config.yaml
n_kv_head: 4
vocab_size: 1644
activation: "gelu"
norm: "layernorm"
positions: "learned"
attn_scale: 0.125
bias: "all"
beta1: 0.95
weight_decay: 0.17
doc_mask: false
Each number is 128 + 32 x the weight over its row's rms, rounded and kept within 0 to 255. Layers, rows and columns count from 0. Numbers have three digits each. The size before them is the row's rms in percent of the matrix's.

# down: layer 6 MLP down (transposed), 896x224, rms 0.0564, rows 724-776, columns 168-223
# up: layer 6 MLP up, 896x224, rms 0.0641, rows 725-776, columns 168-223
down724 094:112115157114097165125155214126134116113109099168097087131111101172154183127148137121066124121114132091070097170129162137088130074145131124166149160117113073134101142127
up725 094:139185146094153069182126127098143151159053077182159121081111166148183167105093116134132099115126178155136129099136044103117151142171100091087077166103085164104177140081
down725 092:136145126142074095129106081066106124145129134094178109196163127127138073139139134085157140166077136124107147165129098126179119084166136130143161174101143174179115130145
up726 108:110103170127147161171088076123126085135129124101149138096120170149172146155163121192175075143170156140141143061121121129062152175117178123119110113131145182135173140068
down726 102:108148080136149167127126081110142143113099180122134103087061179075121193174136101081100130073121110142184128081133124097139083122149152155138130130123113146072125186092
up727 101:117125129097107164082158109076188150074066165214126183093115132209120088074152136097092066121067134111197137119157141090112141151112107100181135140125099147149147144142
down727 111:086165110156120166124177146130194121146130158171124194130111195133096148156136163100131101079154152151113094109049066130050128148083135137119158129126156118126147134131
up728 102:133142122114136106151163120090156095138085146102113120146141199171158109083116094122141133170147154172106122106093153049132170163147105112115183143074167196115198114120
down728 103:142168155199092148147137150180142141142120154090075144149097058097180103155133122193114085153139154142145155128158139054134202127127133097100133101195120085110151172107
up729 101:081095106147151123134146110114152160089109088145152127073171162083133106146156111145156141137119140125147115159108156101137139158142109076098228161072120167114176132134
down729 102:151072118167137097149108166090106145115211132136102091136152114160109150135074154130066091124112194158147157160136138112131049136138147180102122119091113087144108125103
up730 104:128143128150112169105117137172096098082109164126107182103136187100135066167119089149141089100128072110142169137193148127125093164084126056181106101147113153132137102101
down730 103:130112200123069114180198116154138115123083103121106115172077102069115102153157146145097127113141121114131139114125124151128166111084154102124123165142132116129143160061
up731 102:135111143093173144155100116102055141166191107083111161123108094155085126096098082117175067102145143160134166089166090133098044085112147101105144145107169069108164154146
down731 100:107153163095162174103118126125129093076135170115124138150136174151137078135117116110132161161083147119128148080095125090112170101152158118174135152175051083128130109152
up732 082:108146181122129152152103151149083160116143140113150096159146178099119048089120122129149126159132108061122143107154145144160109149163139098136147101098148143100099081106
down732 091:240140128091177105148114099169166144082147068157205082150145133107084143126082113116101069114157120076135106142150144153135180167147083125150129110129102104216078147141
up733 106:089134119101109129118113168107146165122091101144113153172092176094180144165108112169082130098113122139127108170166066088093104136142129199066129108147168069151207139105
down733 108:153132081198166147149215134124147149155065137109102129144185169142089177145067163111091178111116167141170093111125112128100071142081142123097136133210092173138147153127
up734 093:120148156173085112147169161067139095153119118107109152125136178123179119130142112179174130152153154095138120149119147169067203099131149142077148123110106134129158179160
down734 099:167141158071173175130167101109155070201112165080117105154117137146173188152085138136160138139135194116117103122101234226148117147167142141127125129106116158135095186126
up735 102:165159098129122149115104117129162122187142090135104156116144167155097156105148101091045157124138133097069123076132112136173178121153176129187090101106091153117169128144
down735 101:142179167124049076074179147104090130162091135157128114176144159110115197162087098095054172173150144110142090140148141184110054118096080105101087122115123170097117146088
up736 103:182108224123156146120118116111114114149079073138177080129111186065198140171120091142152166112098136178115150136117144134160116128193179125097118137249106151089101130123
down736 106:132213210104104101076166127174082133180145141149166146087121123108148172100106138115140160132167131153090115130115083151086124192148119105160093135076171109191134145198
up737 101:173115144135087116098115118129122173074121095192110058161185118157085100077093116097154103091120171110154106115131137130139141077096086132122124098166111080119053108140
down737 108:151078156202176092118162126116137144122171139135124080099112140130133119128120140148160143113106146141150069145126131139147103089160027156128166136161161072102124165144
up738 107:117145149126131103108128129137142142094097128123122129186144131195109080067159158162192135151162108080150119119131112176148146086094078127125140127180158185108126102151
down738 118:151186137156169103205059185140140144074106145117162128187146118119144151075121207136124123186168140123183150117131097142124087105111153136112114096135121129124126093125
up739 103:126121118088128090108079110149187125075043175159169103176171154098167154085111123128140117061054132094125142133146079104161136159139145122155128088059155070073119119155
down739 096:122117111153132111157107083142150177146125118104184133140124129191122111136134152130129110156095104115123141149126134132184091205174109058082178080119116150154117080148
up740 101:131085078168115106114121141105178157150148187104117127124139136106113149143145152141119112162128081122119105166123114171093150184104192127119149140109154144140153113184
down740 097:122086147175199170125108142114131147122137159110115172128138144132167189112112126128194158129104170153177137123104152100154179089102092069090130161096146079087142154127
up741 088:128138152123124114145158095105106164074140160165143138115186101088151135097129168175082174103075157104134166138113142183130142100125150149142173175198083201096173151140
down741 095:129145128112155183081194143163097184170080164152115136122114094127169129090108117118158134127159111114126166168197161121129187116108094151132114159081125086175239190175
up742 099:190114077071136050168153131076083145153136175099149188123135147125049132112135083140088189105122106102128135083145075128115176109091140104153102134092140120081190159054
down742 094:109179095183172109176115088110138124179131126078157136069105131140125125137161141182066140161116143109057101128130085126143085085150091119117124196093154142149142164115
up743 103:117136105114117125151147172101161111115082107173149099120103110103113125174129116174162177116112095116172159166152087157153194137133145110140112125164122117126130136171
down743 110:125142098135143174150127109062140080094173190139168124133142160129077083187128131112154169139125108093115174110073102136122150101130107118113158174159096162067119094120
up744 097:152130157134127104098131076084105117078154174097108140151156097162123143088121093106155157079140150153132133150117117140133136126151160063100115135126147083153119070050
down744 091:130129100088117140116101183166078155160107122084131165096121124083097201098057114110069103173156079140135176113117098175085039162131117124118115114096123108209113088140
up745 093:154127132188093125146099160100095119154111137075123121121102165122126122062096145187078179142110141150129140104147116146200116152086166132126097171151094107119185109118
down745 100:072112191105124171154124140124094133168098144093196111147123120150078132121120155104135127126156117109121124110134121145099138101159126123161113095189141113132107159158
up746 097:167077117130120126194135068109120108094130122131094139171162105194158072149111132180131145120121098112107127135114143099120149134144097055151140116149094118108198177106
down746 095:066101070117112133060142111159144110091156101160127184171144078140073151079157131180103136132156100101101098113103161130161144111158184138134155105169115101138095175127
up747 097:095148126146084159140114114114129155157091092120093146102160164165170134101088128165087095152117146193113129192120178208083137164150085150161117129095130106129203108174
down747 099:159080123182117126192097104105111173136120119129136146141156164170111201153110150078063126170075156161117071116129106155099118124149151087092108159097168079102172148124
up748 102:095133141162124146107099154130147080182099128161148153153087183102014132213125164145153089110074096148112158128120130203142108096123131135110139115116130071126107142122
down748 104:092125189104147088137111183207117216166178117093149138101156122122106131110175105141193128168162121194158094124120146118146098152103120133187124194165121085148068123136
up749 095:108127110125115167123077143129147097131107139105111082128161081140052157158053138131152081178133123170209097170069129158095183170101137102159202132072131105116128099179
down749 092:124106153100084126113082083104129086107115136128084164153194160055029107090160154066093154084131101138150113129111126084063174112092118100124127178136115164176134081079
up750 098:152131200136120097109107142089068073125125199104067135169117076115157124112086126102122147115117110140163119136133025109164116151082144159104102193145112109071083119109
down750 095:164092164101083149119112151163144146133163107170134104170152064153074155133181146109152083115051108182169155120111124082089153153158114158131110143118201107114121188079
up751 103:170057166093103198177132081114141102141148111113122155199155099153175136140060214112105133134121132149149144160087097129054166142102122120092131111138089113111163088083
down751 097:196122149093178183128153129143166149090074196129138126117120132122127118107099157155072141127154135114143121190205128100190123134145130170129155119133115133156113148090
up752 098:161119109092107159076113114124143128137158149118093135104122156055199123138150145152095114126087144127111093055144150164100105124099177164111111186118114116172120148192
down752 095:140124161139151097093077148125164089122098121098108105138148172192086131180102101117152154146060124130159064153131085134141065162110086137135164124092175176173111175069
up753 103:088164158150154127198140077104062154129167136120140165178134148097146084144125115120135148170171113139144211116135068087141117166092154145150161158097119125100139143130
down753 096:093139089117157079112151163130128145171090127172137091165105104151101130175188121105140095117100082189160115119103099076116110179100104109150099124112162120205142114077
up754 097:135103121078103156109092073099113114103150169062127143132180153150151128095149093142110096109107113114113081128153156107145162141087171146131089084079123176090196156143
down754 101:074119047097145145132137181100145160157139093103153138096113076048075148123102090146149132052145121171082138176111210116129160118084111183101204113079055135114101117138
up755 097:067078109120167163110113133129095145137148142102179151134080153092097142108086149143145193169108116132143132159204110125091125069108179150114140185125171127131161125141
down755 097:136058124173132112126197096153122155146084121151143136113158113153141103180100092144106116179114105110137104192110081097108130133089125126137088191125125160148137149108
up756 073:086155162113176086079137168136115160123142158142194177100129134142074143106110140126108113127102171101164125071114083074157170124116175131130067124156101166112145159139
down756 081:169150101115141107102112035139145169109169155133151138143105109089137125098127090137152152104099148110082167134133172148170125170116129128103128135101080049151178119223
up757 108:110136127132104153110131129120153110095120147092134152114118059151206160139145212124060101138108137103145112085121152082098132123140102148142088071153093134145096138118
down757 100:106156114087163115132140111107113123167137113167154171099168148137094091208101080131155092173101167184094137121081152139112106175091100138159095073171077167098122158144
up758 102:131059087101132123122081077133139117151099174042161139138133176098150139215176110190115085132085094098160107127089113132165100179156166123152082111083111134134158187100
down758 102:109121134113150172175169109182136134105183128090099146102167141134148077119170092107155134182185184145115106088170099138192096190117114115107174134103136086119128131143
up759 091:163164153149170144094168151108123178069186102126119119071149114176147162136125156143156100193136126089125125135111144145136143110169100090121138134041084132131129125099
down759 096:135126122107186128141129165131069142146125126131152075150115175187255133200118144137198092123218187145173121145132125124144112136185165101128108124119142124098134161100
up760 105:093162199143143133138133111166134105136132117146154106169111123145099113169139088133119123128084099086128150100149179148133095092132098165081103104092132127085083105141
down760 100:165137080146097151125082091118137116191064151132048155171105154164118104152104115105133125131122135103102136092160138062161093120157104123150156149078131124108114131108
up761 098:122128098118096165110071110101049174142124212145148130095148119130092141098125173140169122202144126073139129210096107136118098157091136067100105130076096149128146122145
down761 095:107139133073129121135141167131122167159152167108131152112121092133143148166130157182170136128163141100117125139103154119176255176097107137184095136193089118168118114111
up762 106:175132119137100149153108155097139094202130102079150099147138142151106147095134146149122153105102174156102126098110096100219093135105100159129113127188140132163167115119
down762 113:103167106163141141088121095181084153108137153150125138108121096117195102091118142155122104132153137068146150150089131140119167105176174176154160105111150105094091154146
up763 113:114104193156150086140106102119107143117105135184103070159121141154091074064182127122103157147114131168102133109108110126162149193117147157088063102098147142078202144083
down763 108:127119098163123065123115126132100094124151129127097085093136068191132182089070156128134140135137095168141152174066093105148145126213145123183184149137167118162136116140
up764 053:052177068122141090043133083147143145125152193135126090161175104107105100128114113110139110114112094145120128082127122126146150118112164091078116123082122146067137105150
down764 055:128072066166108209131109189106117123160140130147118123098132177109104140173123134164132146141155032153165093110133155157141165098111165145109128109086104118124142102120
up765 094:131098149148133128127089133125181152110148093168148103150139109214112084163120088177106126087114150066143128095134118175076187098083061130134167119142135192115163095120
down765 101:105161102128052154124092063126141125116158142173118122131118101143107191150122124147136069161142230070129104106139038110142119138116087115121185132089146134085170140122
up766 108:079141121154110139089134164104176167090168057136129110084138160104120060180101134144104165156151159084114131085189131175109158114103165127125098108100074137172163108101
down766 105:128140096202119119130147079086118112191126156084077145102173133111106096186156126054129125158103141155108120114104094203107087158117144099171151114146100224134149133120
up767 106:132137108118094163119128130223109106151228116158077184148143060200141212199154165098104084068116116114145120114116183131169061080075113146126138148139145151133166095137
down767 097:119161145168108122145097108182119108123151118096102097126120087110153143114059124168107111140182160110111139172124093127141140088086157146126124107151148126138145122142
up768 095:122112141114101129155145117108105093155116162073071122094048087186099118132147115135131142102139164054063131145167115093165101131130162143102127116124130115160156198144
down768 094:165143095112121150124186116068156117177084196104062147142192115122114153125091119079130098087129202089088201090161067154134164095130161075116069138129127117154107062154
up769 104:118134145147125115103111131152117104216131100154140100124133058097074131126123163085125082126102155148093211143117148150146135150115084180140124147147118135032113142163
down769 106:117162148084185090163162175153102118117135138091146188076091135120119085108069144206132094103096090122099148132121149106066140169134072173162137130125165125125149133140
up770 111:089190096149120087127127145159135158116166143159158145120133104132152139143134124131125149102100092065117190124156150108104093166156086128129156176123153203069090125070
down770 109:109136084187194166174136125103136076125139145151107102178071128168086064124077123067096120096141094126172157106158124123139104099141168129082110117179144116164142141115
up771 102:163127095098059163196129159103171143126136148098108111151094129118159130160139159180137083112065195114093122158131188126132140116136158178067097111153107161107164116121
down771 098:144143154144159143112141119119135162120129169128138122107150151181084149169126156091170135135133162139146057167057150107091126118184141102135145116087186104160112135144
up772 105:115126104104139167147132145093122104094098163123133177112119144063081142132171153109119109112145164099097101160131120126088129104066192101147140115082140132130177122064
down772 107:172116144170082153103181039100106182176145125126194120137184124094093135103130159152138098139133096097144188126132161162114114140132075147148144152165140143077081191113
up773 090:165116097133157098094157152116147084143114162108133137127119121069142207147058123110109148142117165085154132125094075091101122102116126140133115178118148121185120126130
down773 097:122138143120121079132163133110133110098084125117135172168135118099096159171193092093120083137141091116114147134166141085087131108143187072115100098166098165137152131094
up774 107:127150151101121080102132070102106189095113099122167093129150132131083141062119118081129151122127140098160138079125143194129081040148115030129116098075206118143107080155
down774 100:055146196136139133129111115145152153103105071093159102164120141167171128117092084137171080146153124108136110150165160069116072138071157115143154138111159139108165082139
up775 103:160070117098149124175108219126120199106134087125112133162140123091092101098103161085144124145142141098149120143161149159109132093132119076150091114116085131168171057191
down775 101:124120117157145112083132095150163090092104089136126134151108049102108143126124117171157119053112147168129097074086118137178174111101130176091080136122173084136131184085
up776 102:103082173168131122072129127166123105171101092203157179106155153067144128110148144148122125085124097106074144120130151153127084199101108086157168106104117135155072120091
down776 099:090081101139156081109145182123155120167166097162085107127153160086162174148172135158127118137100065094087070076134146135146091117197145115112181081096143117105136133183